config.yaml
vocab_size: 32000
parallel_block: false
init_std_up: 0.0158
beta1: 0.9
lr_head: 0.015
warmup_steps: 32
decay_shape: "linear"
Each number is 500 + 40 x the weight over its row's rms, rounded and kept within 0 to 999. Layers, rows and columns count from 0. Numbers have three digits each. The size before them is the row's rms in percent of the matrix's.

# up: layer 5 MLP up, 3072x768, rms 0.068, rows 1389-1488, columns 128-191
# down: layer 5 MLP down (transposed), 3072x768, rms 0.0331, rows 1389-1488, columns 128-191
up1389 098:417487521482464562556560448494467488509517470556545521475524559475463525460514501465466496547572477502472581489530541559466585494555524535573517501457515485504418509525486461505518475505447497
down1389 099:448457552489514431468596480497482541532541463498543447529510521551459518535510478521372527513540555532555542491574482514577468393593451471492535544524498540434558415376466510572471491505488494
up1390 098:484500486490489434466507479480502437560463488627552522506471541524499471584509587417455475506440447437479443396526488464546464467546564468527443534496499513535552548406495520490478558483458525
down1390 094:455473517485511479507447529584500519526557485467551511557484478490504476556437530471545574443492497522562525434614422501535467492506578469518517532541518507523515508540497456499502505513561515
up1391 104:545466517472578526532464575513516483436503549559536487513525463546494559466508516537400472498506473547530468564514463520578538507422520476503433488541561491500517436505482479507488476525483566
down1391 105:506475521501499578519526453470517484470532488493484512517487467462415494524503497474457479425498546449479514492511440529562446452541446519557496521442491439509485526517470457497504469482473495
up1392 097:515454503515495552518529494508555538524448513550512532543571479500500489500518474477472578491488472520468508492480471525575490614504459520494494521497497514534520407554521502487531527617484551
down1392 102:481569469498530489510520491515595507514540505550439545424507504514542473403438505483430515481442482468462485449491438516556462566472553497552521514524537454470575473439507485562501475519535512
up1393 098:457540445469505523511518546560514439488553451482459480517478463504496539548552487512491513472498475472515511529494439522458536560528521465427525493494490500488497524490512511594452477465458471
down1393 100:477547514413503508393476541536534492504463468498486487524488474512533447481488469531520486434509559520442496533492484535512497481499475538479433512459499512476438551413539476484465527466515546
up1394 107:443514406505437537520534487487476499495480459511586517457507447490457522460586442530454526447506444517406492508464554455470450445462502521479460505490476440475424471526502489487499520508492474
down1394 107:492454496482500522562490523469473494543521517484486571475472459510474537388486457533510531450460499449468487426545478528487470524454461541512496497487544409429563473531466461532500487505464451
up1395 104:484443458538556510467494499588473483565503437465479543513485524435487534456532512514476425520496429462498559487459543459547519527485526526561527551560488516526566441499484447574409551526459534
down1395 104:492495493557487539502542486506451535552481469499507518533563477540483447480479534468493483586487430485563536476498468516542518539448559521496527520470502479535497504517408509516484549593543443
up1396 106:484447546528505508484446501539522534519441530502520595471571551551503565538506501572497501510470533488515517484539521487498555498534535450544508511514559437501482515522500514526558460464419476
down1396 105:573451523443457549503534524466514554543508462485542483467507506520519505543496464484514514473422443517515408479479466391470433522527456537492491459527478543459523524433493392420530443450459534
up1397 100:501492507462533431522478531491457535523455524510506541478455545494446460566482490543473558419563513425584559502493534538416461518517446465520504535474555553474433504479543532522522502532414563
down1397 100:490553604479443543502492533524439552517429507529478487489540542487542550440480504521568521508464406529466504486492481465520466515447395495514553501517488466458568477441452497505527479496570453
up1398 098:493447440472558548576495542525477540545451462501448514554533573552482502454492502476515479516540478578417574593486525484512501543459535543515558554506469527480480581482460494530494522478504510
down1398 100:536501485532528550492515495467514550537465530570529524510539538516468451433504602513566528490558559527401554505513527474521591527576475466540533527485551518491585559492531505529418528398466506
up1399 098:476484486430520450470527498515492472491498580534441447549489505481470507518535478496557485443491455507483452467503529531501515544457406510526465470535526415422562475516488451519483496594449441
down1399 098:474503497511478576491460542537551568530500549590466610522517496474426549551437499492572530477473451467387500460491513575539572518538521485559478507625513439504537536551549514451511460578456484
up1400 094:509506454435515469546468530485526478528478543518487464498494510485520585459481506458503451512530580517506510539490571452537495544553580490506456462447511448487493417544566539564466525469488535
down1400 095:409463489439574487508539493548581473509486473368545516489478497497502579558478481507523480446465469437500531363540475524458518493490489520503535447558526519522473500470459482465502540481498448
up1401 108:525434555470513483552548512505422459497510534539459477574493514511515434542504516532490460488497492436505498530482499512465477466418582530528491502477468536474502552452514498558524519523472444
down1401 107:519517476544558540417542507554490530507534495499484413493492598449507489508537520462500518532445519517493483523460521429449508533542480499447499492479533540461458485491582510500591509530480548
up1402 094:502491489516476473502483516470508464466511451517455535495537500539512532479508463504544447421460587528495524472542531483492491479448550506488501477446513469485493527512419489499531585454494544
down1402 093:515571499488440441598487465502463500463481454543494562467420435514475490480454443511560506442521512484486595520488478493448557484449624494516504498493483476531492581526477485511580528414478566
up1403 101:471521466494493517480454470519493544454458492483500533465465506507470440474522472548548416567544506482492515459502469483577530487449509485408498469556442537475527459560466511438429445566536507
down1403 098:473556516516462556490472549557483535463474527472445457483478460539513507477473501454465424507460520523409532531483473486507454478513459505469550428517430495524532474523490514462429494497523518
up1404 102:552467491461452486523492499507484502500467499466487597476505485432499439554515485492457540466437524588497574546482494539511497483490484581511468531458494450459510541524446521508451535499536448
down1404 103:535443457389458496578498522538512580460493421547470526527528514483466503463514535515451522491610494435476484557546535523438476522568419543486545484526552512476497535538501538490473514531502503
up1405 107:482501530442500459514485506478445536498501539493530465491460479517543455527527475588511508507524560466450530476521576481506531557493482520490504583582492531489520486479551533519541446473495466
down1405 107:490509495430525461480502534424485502543475464482567471491532505432506548489566430505505535508472582530444452433472575468481487519499508498478452480459511507488467521541443561530577477521555541
up1406 100:537478480551558483450508486465540501473490474462498563581566438476497517549492514513492485509547475495528571539426511512493542477545536549550425503500504474475452443483507500450473446472493485
down1406 095:478501396448451488460493417493519519496469481444531392462498526446482524405476429548522573482536469510480486614512468509595548523483538560421425544468548535501488427470491512503520546496505538
up1407 108:510503454562491573569558576496536585432485536490452483422533534550559489459574567550452461532512543496447531461492535475531547544466439539485476560500479439504500490464553484519450516545511463
down1407 105:514504543524522591491443516484525483441472513547531526453525504599478452505454465547493522515488490538491497501444549498487498558501519515579467446509453487433527515369549512501496548484447508
up1408 102:485480482501469532512466471555469564550515450485459487591573454520492452467482516500506495504544564469408516523461472489551485552464468452538459545522469556491472444544482503432496514468487423
down1408 102:517467538533514532499499517474484530517503468484517546487531512544541481491515499484519504492482528529488490539473446568470487532566518514458471532472521452460521536455457441470542402495526530
up1409 103:459508519538475474469453445525472516444487480506463564575501542438512510530489463518586507499510489497514480391455532569514455471524514512502443570523480442505470529465526510493463505520468545
down1409 102:512521494465524507513416463454459485510530477476566477525501549489469554414557501453508618476503552595499422498499502490476435420506508563507462501517462452498489498485483467532534490506576456
up1410 107:481499569451508502544465569458434500504469482501480517419493570545448514553483534495455427428592516494431512452537448465483537441492479462513540632476487454490507426525524495548521534490585502
down1410 107:522457550512484473444453574480391522492437517497431491487476531385496485470523485507479458483505479519442480451521458574506460505586525472502527483531510433386550537516512471505514544544503498
up1411 103:546511452499480431439378563477509465561502461521576566497516438448452519518451524479474467502505489461549472563489480394502512591445466508469494507605456547590550479419606491499549418470521574
down1411 099:500505539518444575496498519533424538487454500531527503463608534533457513491527471543486484438480468506484485461572522463541465573503532551452466465477507534535508524486463549470500499556425553
up1412 102:462492489520525507396574500497573504463534506459546509473484463497501569524507447470427547450540411505477510508482473509509469461534528538567537452538512546479563443476549560525445519478477587
down1412 098:555537537522474460569525512541475543530491534481487522537411494406411542546489553486504481508494575436528484445484459494402557481483466566468491513510551505602531549514488561498446469416501529
up1413 100:506488481541513506484513524534543496478558539505481505378524517540449558557517521467454495563482477561541532477498453519521486506511463506504481480490501521438472511484431513528458460471527463
down1413 102:538520451498534491534513459494464470508471500486572454539540554448483557497450456500470481453524537505608465485486562479453539467512562470586474493548431486467514546473430468498503443470469486
up1414 090:579508511482568468579508482500444507508512505456531533558422519465428547493563465435498441474565497465493519527580473562492568501479556459477540479515549471491472471531423556545507500434511508
down1414 095:501566488537560466536427569539479467504478583503497513519482547546447465508512539479461475454459498594534493483525487489413439515502490427550570466443530555482510462480469558498544506475483496
up1415 093:535542418536508525515563505512494533507478531532452515585454550492505608534524482501492489538505512477567521503467523532460563462532461504488481508472506499456548555500537550474529521483492469
down1415 095:560510454499495527526536618509480489574502481540489519539554568484521505440484464509412435499488534499533414493464555508483427484455478511557536488465506488480543519489473495460494537500503514
up1416 101:486515461529504571524488521482535544450478515506548522528514474527487542477419522540533511494493469462558459524570531522582481457530493520479536437484530555473484430557511416464492480508565465
down1416 098:508565522498530587491513572493567502538364409467512477582440446420534557542466435481520458440466497460568544461538508482401445485491470389510509525520456446487511468451544519466472473489419569
up1417 108:456470490464528451545467507486541531406502520482438538527519479455580479495461505426452531424502529439489451426462562503479462475494474476518502435555545527484477508556474538547514485506514447
down1417 101:459537508458515505553438414506514511519566518480464472442504520482511527497495464553470456532556430487523495465451486447468463452526518511394513499524519456518534491418473519526477488461469470
up1418 101:497492490502474477538502480444511418468476488483473514454560461535488516513509524546471436484483521518469515425464479504473469453499496426532517520410516470483520492482472500452491426503471457
down1418 102:569527514537476443524505505445447472427438504447470412525516527503577451487455506525487483516481497534486519493559576481425453480456500538459589435465551458520528533506495490564483502514544509
up1419 101:502488440443500558492456535521518509500454500455518531514487513481508494498517495486494533467422592454618489583553456512438452460445529505508473504499487432510409507499512544482490579504511494
down1419 101:475543507486527474456491462520496550483581449535492531432518533531524619527429492516480512544563541467475509552543496548524439492384445512537520560434500551406498505436507506467531531474508501
up1420 095:450489519517412587493508479519565529466542475543523476578479477540544514520525513549505504509427560514499528512472469501535484457454466550509478503457400513493431494491463442539484445503527518
down1420 099:532469546524530462448545425501575527589501578601492466504467500600498559545517490423536502512464517521458435453454509446503478586446506492591525423405464498549488424502509515506483499601541528
up1421 100:458448482491562464509462446531450473468508544496470503462443494495529498490578463507453479497508510473473519561413474543467468476507461505592480481538502524520450477432512478511451491511450472
down1421 098:551536543440490497531512500466493538470498490480549604490528526438491466552536507518484525504475453563494500447456472492410483378478500589511486505430519524512443460508435491504476485510517495
up1422 096:478528514534481511544477458539505498560503505461493478444437476440468542505534480543514524519483524495447472513504480482512515458473485475561508518487484480441516549475509536449557482461509520
down1422 098:493504491538563522536486548455555470470535510554575499540490430510451473486491518541426497536525548516542554474500556484507426427579528520535553530554495519450517528466546478474494505534499587
up1423 104:551482513488458484601459502557460515441566511489514555539431562455478441491460494513457499509512497523472532529487506472517495498541573508505493465513549524506457490519526495488446502517539502
down1423 102:497501522441424519503492455529467496537511474555427546568464499454500537564471497576458472486417544560458442607538494438506463469546539507482511481512492469520491547545478513514474519479555536
up1424 106:446515452551571490566468522420475451477495505481527530475537528505518475445523527477508504419445508454514515481505537522486436500528580441506519483502515503535495527480572517494472509493486553
down1424 103:478545455564484580444565487502458466476506521493530513538582525444571466502527509507475458548480418503542531682399448562473473495545494449456470464399454504475483527480470438462505535479535523
up1425 106:508498496499545460517550467426500424465389479507523485559514513468452530517471587544446498498581493523508548444534564481451529491453472473538520507472483536493473520449545470488506472565484429
down1425 105:481527541498448458523531465491449495514470498509556525565489509468429490509436500471428464561468529498509542514543476472504557445489439518553513514526498488493484532535422506544466479471522527
up1426 095:487478469519472499509559569465533501448495556488534510503510475544563495565505445454448448513451554526554433552524429462497432500458505511585462568418502512450459496487514498527526521450522434
down1426 097:513455510488489463404480535493458520467522530493473530564474569461504570479448513550542450448537560437463506509532519620470494505485501495507535527537424496524475489464503463438538506445527515
up1427 100:441450546466520453489509518416514502437542518499480477518431465494469549518507519454519532512546466524462493497484456485445451525475490529460521492451504489484548517494609501474507568506504560
down1427 101:496490559473461520547475502559490513456491468469558461436546467512536515418477500482440568493470611496472461494504474445436499480559499512478478453450461497489470534485460499485462471579497470
up1428 099:559462556536480435575466479487489435500501497436453491527457558480519491537528446447550527507488522471494495459575535457450467477547439539528489502559540549475542459548454530523520477475519465
down1428 102:509519498456544512580470503506453510512489494541521479510534437412446517487520550546559556450506545490480495533516483534506425466433483508494572552471496453497464564493494525551480413569558611
up1429 106:511471511410478533482471455499434518528423524417479483467543499474546473558469529433525428557449524523510528518447516505476529481514495545491471524492465510473517553529491524501540465563473524
down1429 104:506502576498538511538439411487456484538408417499517513506451468560462552459504551496465531427535454541492509548521491521483452501575524456485463443477523501491505553504441476447497476492549440
up1430 104:549475451502531529435568551559516515497424499519480520553473510464510507457467490482521488526550505517494449487500447459437474442517456552515452553479380512581482485515516477410504524443474512
down1430 102:553489534533500472495496535575554560462463517498538501498442476502506491479464506494386434521525567503500469466503543561513535441444464441566448565485487488467482527479446478466477515518496536
up1431 102:514470504430479482519494523402518476474496515531458504545504599507569405472529467557537462396489531539458525474510528463563436525438462525495504500537548474462560493545507563514506521528537546
down1431 099:461566473522481562488474563487458474487540508473495513496456506418571446454472521465485505497468460530512546594523473465492470519451503500447506438452465515523418478573510523502546530480517531
up1432 100:538510567493453563513482467499545558482534459480484512436480419536502491495461485458439551474472533525534477525546466554522501526518458528481474542538528540484557466490467452446496452447472470
down1432 098:459493532480464516465533436519546444509501505538502494506518469528501540500518520440479573471508493520469466484530524498492518500525454560459465478587527462523579576525524491501484512467494463
up1433 101:515478478538485481510546545487498539559470531584513460489484577494499475632500541554533475518564502518436500481515539517559494522505428532501460532456492453423471433513544473554536476547556500
down1433 100:469535541475467527433517580537482479428455466549502570564548453470490384468521532522536518404502489458533471541559494520538521470502493534533571531462514451520515510545446518553446517524523533
up1434 099:487527546421582531485526481492454516473546488510474428509471495491502450555578551560514430480526479495510524508512441558499543526468516473507472632576463484540505480508488576560527565550463482
down1434 095:509490448510443489507497467479555530446463475499506371496465485498478538440495491488512532611520481508572515536500460513534468493538505497484441511571519467437570464550497479525521512504463455
up1435 100:513459542495483512488522459584496489551516501434492531556397544476533453490521501506472491479452577457488561503548509579477532518523493525440520531498459532450502454467486538510532535487481422
down1435 097:436482580461504534513506500489557513564526508457461533427494475506484510413508456486450523496491512522453485495520436443414492522499443525458476499547495479514529482415507508490433559542521548
up1436 103:562495524461492544488537536491536534540500441497424515461543570598476465574502435483451517446518551497515542538498498523462482489596519459435550542514487449480477524489493501510575461464492531
down1436 097:509483546511458512429518508574544540523562557494505550505480534538456488541481497541497506480534517507558586531543495563485541503497525513494541528565538480519479470459489572478483521433533516
up1437 096:499579451426573499482449458452531478493455491457461512438498511551494469553510517504460494519483458550464530527587510474518513503534547519419502549435428577538460505471575498512516437501452547
down1437 094:533476410513481495472519466447547439538429525504589498439466478486497505536423504516488510484498479588500529469527540553547505500489477546466474564464503571436545553529450472519527519457512493
up1438 100:484483457460481518496476494539430446486467487463413515470480452518530540500485466530503497507509456472486538425466536571500479480483580509556521504572548519491393452507529468452452466525497501
down1438 105:441490473545559462459494470513517521502493559465427506474566485493579547501477502508563487521507504505515465483515462545481511482460506475615535452507542543499524517514470415494464492487482455
up1439 112:489481501474444535528512451467556501534581442482471506514448493493503432525470526491487492517517522492515549473518497537587543575503462543593530449539562507501506513552486469521508519448440525
down1439 106:477549521494504586475539496444576479578526519438485397479478459540472531493465502442559470466527484532526489550464519539518570533528490422485566539588506469458496516494506460532598497494491532
up1440 114:537508486425430534546543532574525500500506541525481501519424488464521495539549496609527476458479489504527547495445551527521500403540499479566500554489533548497470486507467494471447586452546471
down1440 108:538475506470560524516480585538481512479495527526475489507531453495587455454517449586510440518527497436471467513536577487489504497469550447572495476466539509500475493482463505525503494497457497
up1441 095:530436500500473556483463561540515467507571480487582527515511588499419420538482525537567450519438460520489514493452523490480548490416509449456499501501504487526449511470512514543496518529472476
down1441 094:497538536546515455477485487501443414452507560433444519488503469491440590488517472467560445504524487497444477459484544457482603521530528469535499504498493543504483512500454519536535458532528451
up1442 105:474518476489453488507555557478548439503512513513554386536527517545507507508566533478521493566502507469456473540512582511454529541480566475560461503505411531518527540506507519499458466495538492
down1442 097:572536473420521412477568548545480517441500526543520476475484436498460609418435522518461514578454452556501513471550455494582404544453553460531453532532507583401569564449530434505572478506494469
up1443 091:479485495578444445539500514445502477503480496473510506544511453517528529491479514547462458416537497470483509584548527460588507538480504468505458506510530485513486535509489535509480536529535479
down1443 099:397509494490524492490489511439573436567482531581487509508499494444531545522498516442516514514487452520522523443489483492607496438483542490534487421524490453539516530538475523422445500509456509
up1444 106:425488446505489450537516464623446442528455520487518459496514475484454500505508438514499530589496475488497565442491528546451537493491525472642455555533508511574462436480467478495495475477545468
down1444 099:478537555555451451502481553476536459451588550525513489559500504468482559448493548507523527480483514533488459523543569481515564499444506447463455468579513492530527502515489444457508509493550576
up1445 097:440441518418513602515541485524510584440528422508487480527475506554511479478532518491521505547444471484525537514536498496502473534485520564525513519437469465481516502485475480552487570569454535
down1445 100:445453590392484528507469473562546488527518421555510451480475463476488507530558540450500528512478581471467422430508493524564484556476513528524538482459562455463535515477415491511534497452464497
up1446 098:489465544487567466565488507483464510540430539545484543513456534523494557583440530541516497446603511463493450472559510435493497496523519499457511574483533535507448501495514498516440505511483345
down1446 098:519495528486533472491422575495425471550473438590484519504543529526469487557492422491552469454470534497513471460552483471533479486431472515476514513413518527570561579527474446460546540508511443
up1447 094:437457465464565498496478520535454522530558454508525488545442507556407514512426483517369457500539500513497450481511491498494488493453470534549517503498512514527408509539518482496506488455453488
down1447 103:482468516567493508468500555429535535542487488543508485543574409422540562547519473468483477429462502492446534531484506492481512462540448409431460562474486483510553421476514519545552598532490536
up1448 096:447503596453573402476472473527549511425439500561483557510512503502472485508514618542468484485473478544467466513419528556497569427484445494445432527504559522468606443481489431483537511490436546
down1448 097:553465548578417535547524477517523517459533433569505491440481479435543460515504481531491545437556481488516616431532457471505568512499461492482483513409513497470451462563449532476427486530496475
up1449 101:548516502492512469604478504470469510563461396440532534559485446462448539494534464477505537526493486492507455515492519577514538515518577485465569498559478442523468556415490513491559460503535504
down1449 103:557481568464547468529467498502466542467480499413459509417528497510465505495464467423563468507547524461539459473555522490543525481501460514482509560465429488493520476379424526498530568487503476
up1450 107:513519485532466493512446535537462542450500464543473497511515518491495495459490588514476502445495482532516493495518543531435481458550471489466445489457481504429469434469497428470506449481502483
down1450 106:495517445478449536490502485523506494498444520476492488550474482512446465450469524514451561530503581527558608510543491481484467548481473491531497529480482501511421482479487451477409488442535433
up1451 091:464589493508506513579486498492507519444450480453479533521505447468450501514549522430498481558472501520454538488425466524451463475501462470539557579423487523467493471545458549468443493493482500
down1451 095:484473426481522510467478501514518499467530570454538496457472512516543583483523455460445420521508502513538519472463491510524449460608527515557563510455473491542528487560517527467550527549429564
up1452 102:477471397511524478503507537469505536475455482516493453534514483508547485506513489435530544476439539460487445517548477523527467538493434534530491423491495549520454547487545457531487555541460518
down1452 099:495525469540521477522543487507499506486541514520485477442441511483535531510480501592465531550517543537468487569500494498535533514487505471504558466579525513509515527482569476532521517456494526
up1453 097:484472499496493431574472547504514504533489521441514548491553474497501441528505461522471509460439505493495502469534523595470593505435479441545468535471519444573436469508518485529459554525458494
down1453 098:479529467505518460526460531494520507439503560496506445517526516503569562515527532526536418470461455509447484446517504480507586489456490540517537485512498492524531531562519459519480577531494499
up1454 092:545482472453484491487548500518461530502504554479486479519552483513455463470460503535471410479484531500456502573491499537509511513494465506500496612466491501498512488540489513496496501475498483
down1454 094:485487447449486448552466514562458483491565516530536503449516519501494480450514553536511487393551502501523485556478496479423519509489479482471488489490405481513486481507465512413545532546549508
up1455 090:498464468504487461517421516518478502488580491447524531510442518527554492564587440440413544440519494498481529597541529563496555394510539588512484530491489433427501525419504502418486495571468504
down1455 095:547518519456499541553562490431547503564462438481462548539433515507504521529501497475485476479490580538464476483456519454493452495464420513479512473437522559472497455448566502545497522458481447
up1456 096:530484510536520493490528503469446495474507421488508521484513460458506537553465488471454526534523503499504483488460517588568539434441482431496595465462506453482462521482449549468496517521515548
down1456 098:506557547476449448557467488544556433495430499503497512448491467460472524529506537466535559462467450480561530442502529475529458504512481518507571505508442455426483488518467468460483436498499514
up1457 102:486459455470542485498498506492580518549537507495463562387469530504403531474559552480549530501393503478411539501416500563471447515464559466491402484444492475598467509461522532529477469440427438
down1457 101:495524425495533442487407569449506461402431583446491495536471505496432430499424424530447495486502483497517529484480522489525497413388479498472494468463480465505552503490483546519498519477548459
up1458 087:466501528456551523529523532529523531497468478506474490500463525528422483443523475542455506524499460508516563560486509529555468513436517464482458515550506474481568517492525530539527526510412501
down1458 086:455530489486521498491490542583487478514455438519454454470454529523516516493510454443474576495490514586467461502474486546514485466587472396502502516598459507568485502464500484529495438569542568
up1459 089:442462496505502462535563490491498486467530471541499460523485513524473488461476519507466529533453494489489531493494477465475480455512493491507411556552510494508547497498505489514529492556521517
down1459 097:529478426467476513515457542517415467515497440483518506513485479449551529473490533516490464475461528502458488369554506501425477566581513519489512483408549525493486561521508466593469552523448552
up1460 107:513488550559443510530606493517552557466441506523479496517512427548503534507467560574464469461442465492472585439535521559530475472467493530405525508494440465493493565518503456540540519539512486
down1460 102:504501539510518552493457558489542544442576511504469421556504475519552471537495491496514543491457469438489486544550502467507432416508492517476554520502461512494489588555503505579514508539520425
up1461 101:542500446522545431528465494459518562475480541554510516423496534457492414491519444593459502477508544460521490509499487535498483515552515485489522451433449552486589520506514484552442490500518486
down1461 101:458515494480477482591460483486470526518516502491464533474593479538474517493496476515478480597495617527554508518479456478504533566545517502550498483493572503517459418533464520547483477440478508
up1462 098:476514482499516532476533513516505499522566450493483523457448431551530456472559520527488499479506528485495460587479496529464526498508487553533492495538430486518496485526486393559484518485494454
down1462 098:539547517477488447447497477544523466505492466588542566477510489571513551533655504485473508581499461569509479536484513520478525494548510562643535500517459430504578481521508534574543499492568540
up1463 115:487470415480520557551509569516543446459601545420432511457493477497463512447541518537506525504485571521441510539529507572527523474496522457524423416555523575607452456450524526438538478462495474
down1463 103:531560518513508516521529501510455496430550484536487503506437463451451521421433476467441532526592507534512570519496481442524434507487487544533476396490505534585516402490507534467501474431491427
up1464 089:473476466473476447588522471473461459466578487532520460482470546530567517492468524429465468488521478461454494594504498523555488476471464502478483427469469513512485481491457555518507460486422506
down1464 093:511430510453536526414485513447491471542479469513498529490547492530535427498491509495486573532488485553506508443465516436498503487394495543501499517485484497465500423535596452491494477521522477
up1465 098:537497515508496457451551482504507554619466495457447489568569542430490510469483559470523471511478517458518528470548515528472516499487523464540463415527536542511464519513544487453521436495498511
down1465 099:461529503521443504583515550503411486481406475514516549547544532530440526485557517525589502542489483458552557474470458520463516525495514551443537461455482549531494561564557424482449561505499455
up1466 100:507495478481491550498410571523491527513527509512548452517544433525568423546459492522534510602548499515518495502460502548514543542529535601543495512510412603536435507482472573509522469555446561
down1466 101:444578478442580513494447480538523491467431471555548483525531458499456469475518432469550470486454475516526471396544516461531479497546472479526516506556524502531523462523487474525491476556505537
up1467 096:488524498447534540537530526497434487499463483549482547518584505445490501515505563517522510505542558513569477548567490498383500471565452395545412471488462491473508552514513518477462436555465463
down1467 096:507470431539481533488477531558450573483512479442503487499480493510472540471488481511445539508508558439495513505487486523502502485504497492405457461447511544486575489539552545463477507509513429
up1468 098:485400442469508496444513541444550512434560513556456501467517451464491410384526491561502509476418500480510441492385479533535502442469486504470492524534540499509482414438545517602486478511567476
down1468 098:507504523485494506438483437432444528571536505563466473536476505442488457483500489439519434521415509489483505415488504553524599469575488581418562547530459512527486516453432471520514452432477473
up1469 106:456532514492453540491522527495535516463493478544534451441512485513568497477495528451515559556438518459492493530472606465498512546442515468431529511460489491446438501522488513463482466509488594
down1469 102:529519464552526531479486508500492441469389553493477558488514499491462443534482515469537551515450476492508567506533538511510514543507537547503486532525402488441543589462478458395517463470524514
up1470 099:550458518495495558492490554401505479514540517468489488435501392483485520511495485593482403432450480518529453505559474482498471474506502550498480441524516514469499528580564592535517486500482547
down1470 097:527535494465505515533494473508525475560447512501491434524520440505494488467521495504488506513458475505565503568508454506456548427499534538547538477527461483424454477552502583486473525529473538
up1471 091:508417542461502536514481529579522510474454499471438501521466466482527488502463546500469490457505607479467460448458471473529470445551503488487476491444541453534559513486477485484441497560539463
down1471 097:483547500443560550493503470505552496498550522537480447472550553538509567471483514497529501444494491519462588552472501581561552461484531461507487467477569482405479531556510478494528516506509546
up1472 099:436460421506537531466527525469405498560560557564529422548496570506484444542480482450507527521543511509554511563468452537547459472461432579472516516551497645492522545568531454482512507508586457
down1472 101:445442472483544503451482462592472479518520511456445495475481556507493538552527485435517512519511526570480433496551511458539387539431493554511462540518467518516525532525468542510536492424509523
up1473 102:472470519449481434545507484528552509509491468465599461460496522517516537491482545518636468473535590415475478475483477517500527483489378553517522506411546485476537501512523481583449501557505499
down1473 101:464506537518494411522532544570499518467503480543482450530526495492508538472482452457498470482511500462492476559412466514481534420537435485545503499459482521500465525537489486589501502510481490
up1474 101:477515522485472547501587557511486482395520509471443501545565498421464457561499487487575519595540508509512505485483471488480535529517506580507589464443465508460521499572420472586520498439539503
down1474 099:496515530455503462534516512518449482526460527473473461530527452468488536569528440553514486554516556514459519507454499521461543485481447455531491490496561565485514496579465447578448516489509479
up1475 095:501517471439503471566503512559475531476527475549515534553477555448482526490597476502579538522568497510446552593516531475489455558528469593490489529523506522491531508444521475599526496552525505
down1475 095:417574441499488520531510484512479519530486526496520461479470526550482482568500578521456528437519541508467505566499468512545543460509520522406602469493516521506486484484502518505593554461562477
up1476 092:468524478546468500478485462500557524478552460492553454523546507531459516552467443493439542453436529434463448517489496440513511515473516514473574518552462517485482504510494596483503513517506489
down1476 098:496432497496497548458580498484512586537521478532571535513536541534556448437473494474386501475539511464523460509463432543542460483584474485485511478449480492426553508597514553505505484516462493
up1477 103:431439493575557574446439516417468480523452475527532470519505409446509509498478474498475494498484530443469495469466457502484589506480535439472507497506530527562455606503517514483467568501489516
down1477 100:455451531474496540463525518489381455466532479532547488532496560508465487458526487496482474466501522493507462479424481465466535461553553532432546496460449499460497633477533470443455583538546553
up1478 103:532533514520495531511369467481503505456497489461395513506490525492461440500465569516447495454391495504526481561535532487493529564468498398493483483552412418492493448469477505538467447507527506
down1478 103:425572589441509519509488516520501502440532549492435444568534490535494511527531553467624512492455484542537498445550478569472533494458523534510424512500495484508456439574536460543541487465500511
up1479 103:505507500473391509474541474486533478436543465535529526454465485534449527464494495525471494538556543547460511518502506472445480526457551542469462485454461453475443447523528481579484550534554586
down1479 102:591489592475437532516511552470503471477458449504504435416526508508435431476517527522477443495507478491498520478520456504515490563454435596486462443414540426528550532536426478490480454440493537
up1480 096:504475506521462558536587539501529556526547475534444499553420531494481447572474456534464487493528531465533472527549512513497554505505483491500522485488453466560463446548457434575464553470545394
down1480 096:551488512463476475443516563548502574503458518494522508474484513579529541476491555517494511512530476529527521472511443547485532486465559519437511549492529494531546528496572455538498523545479520
up1481 107:468520455534615446506501502512458470451478433503520501513576507518477532600526494473437457479482429430430480480473529439534500476502573520437460472544536486509555487495496558435567564482501499
down1481 105:497451440489555521505492524475435479489542441463487484482503499530514462526493528443487503547537455509437503559433496487483547478520477566498569475482484546447460432484496482428490573414531533
up1482 094:495482461417506534490528507413433506445557470562511528457441554562397533448443515513495533599487542570466556507527470515521491551502572470576483449530561479544530515470538535511477465485545499
down1482 096:547501536533418457496509508490568480466501513548536472504584514489571575540509519473531474499497472509567487434466490501477490534519538471469546480488569476468481549560465485437488515435515507
up1483 100:510502491498519407534486508540436497484502496451394501548512467530467540486482492464503546507546569501422465485547527469516486516523433473474465539433509566483427502472516507505567519598539531
down1483 099:448487477507502449530501489489518497415454444474579417533511470505482522465429493473515461472509500483457448439507556462540541508539456477476534502531554481498455390447519450512549436501447507
up1484 105:435540540505440523508509512566512501461479455513528478541479439476510470477519526534483438487549530491478530488413482571502481487488488480468578530552471571454520514483505498520539467520492480
down1484 101:504525572487503418437467538479469515461476587460548467515547464478474522411433488469544495568564481442551516550391484475581543445508457520476493515445498541526486442506465579523495464492550460
up1485 097:470497541473503552566403499485516492508486513508472544490436431520560539493498386452503472566533472463462485509458520475572550496532527488544465511447465560453469415553582562531494549564473510
down1485 096:504494481477455525574493449486531435532505546468458556426434526502511537465504457503511479543485475516404503464492520439491434485485502560463492519538498522525451526622551553450475473490477519
up1486 087:519511530509523580498458499487478498497560522467520433536515542505501495507466499498431522495448514480512518469488438457517534537481437492471457519615495452447448435507493501569511470552511489
down1486 096:498455566502527513427531425479476465632491489504505464487479512511500494402534491489492454530507442376474491480493455462481459493507489483499533537521466533517486482496571508468509566469498516
up1487 092:477493412453448521518526516436517531468460561411453521523506559492549470544463549529523401502477497482535493524556422491536478515515524527507520484509493540476454550463506439499553448444496515
down1487 084:500546491473526516426451452498579502547556461466446518511511464497511508524530476460450508537501438584455474543467489540537514470520589499477501461560562521569477484506504543385499535517530490
up1488 093:488478465498466593486554515515584458479493484354476526598531527521505495563548563558494485468491444470517483582527424552498502555497466578495536527469468537513462507471521495538462467539442550
down1488 095:467498493487512466524501562448516510533487466471526473489451578517521478508508496451567484427522484566510567552432486518532540489485526427467484550535516565521509492525500405531509546501483532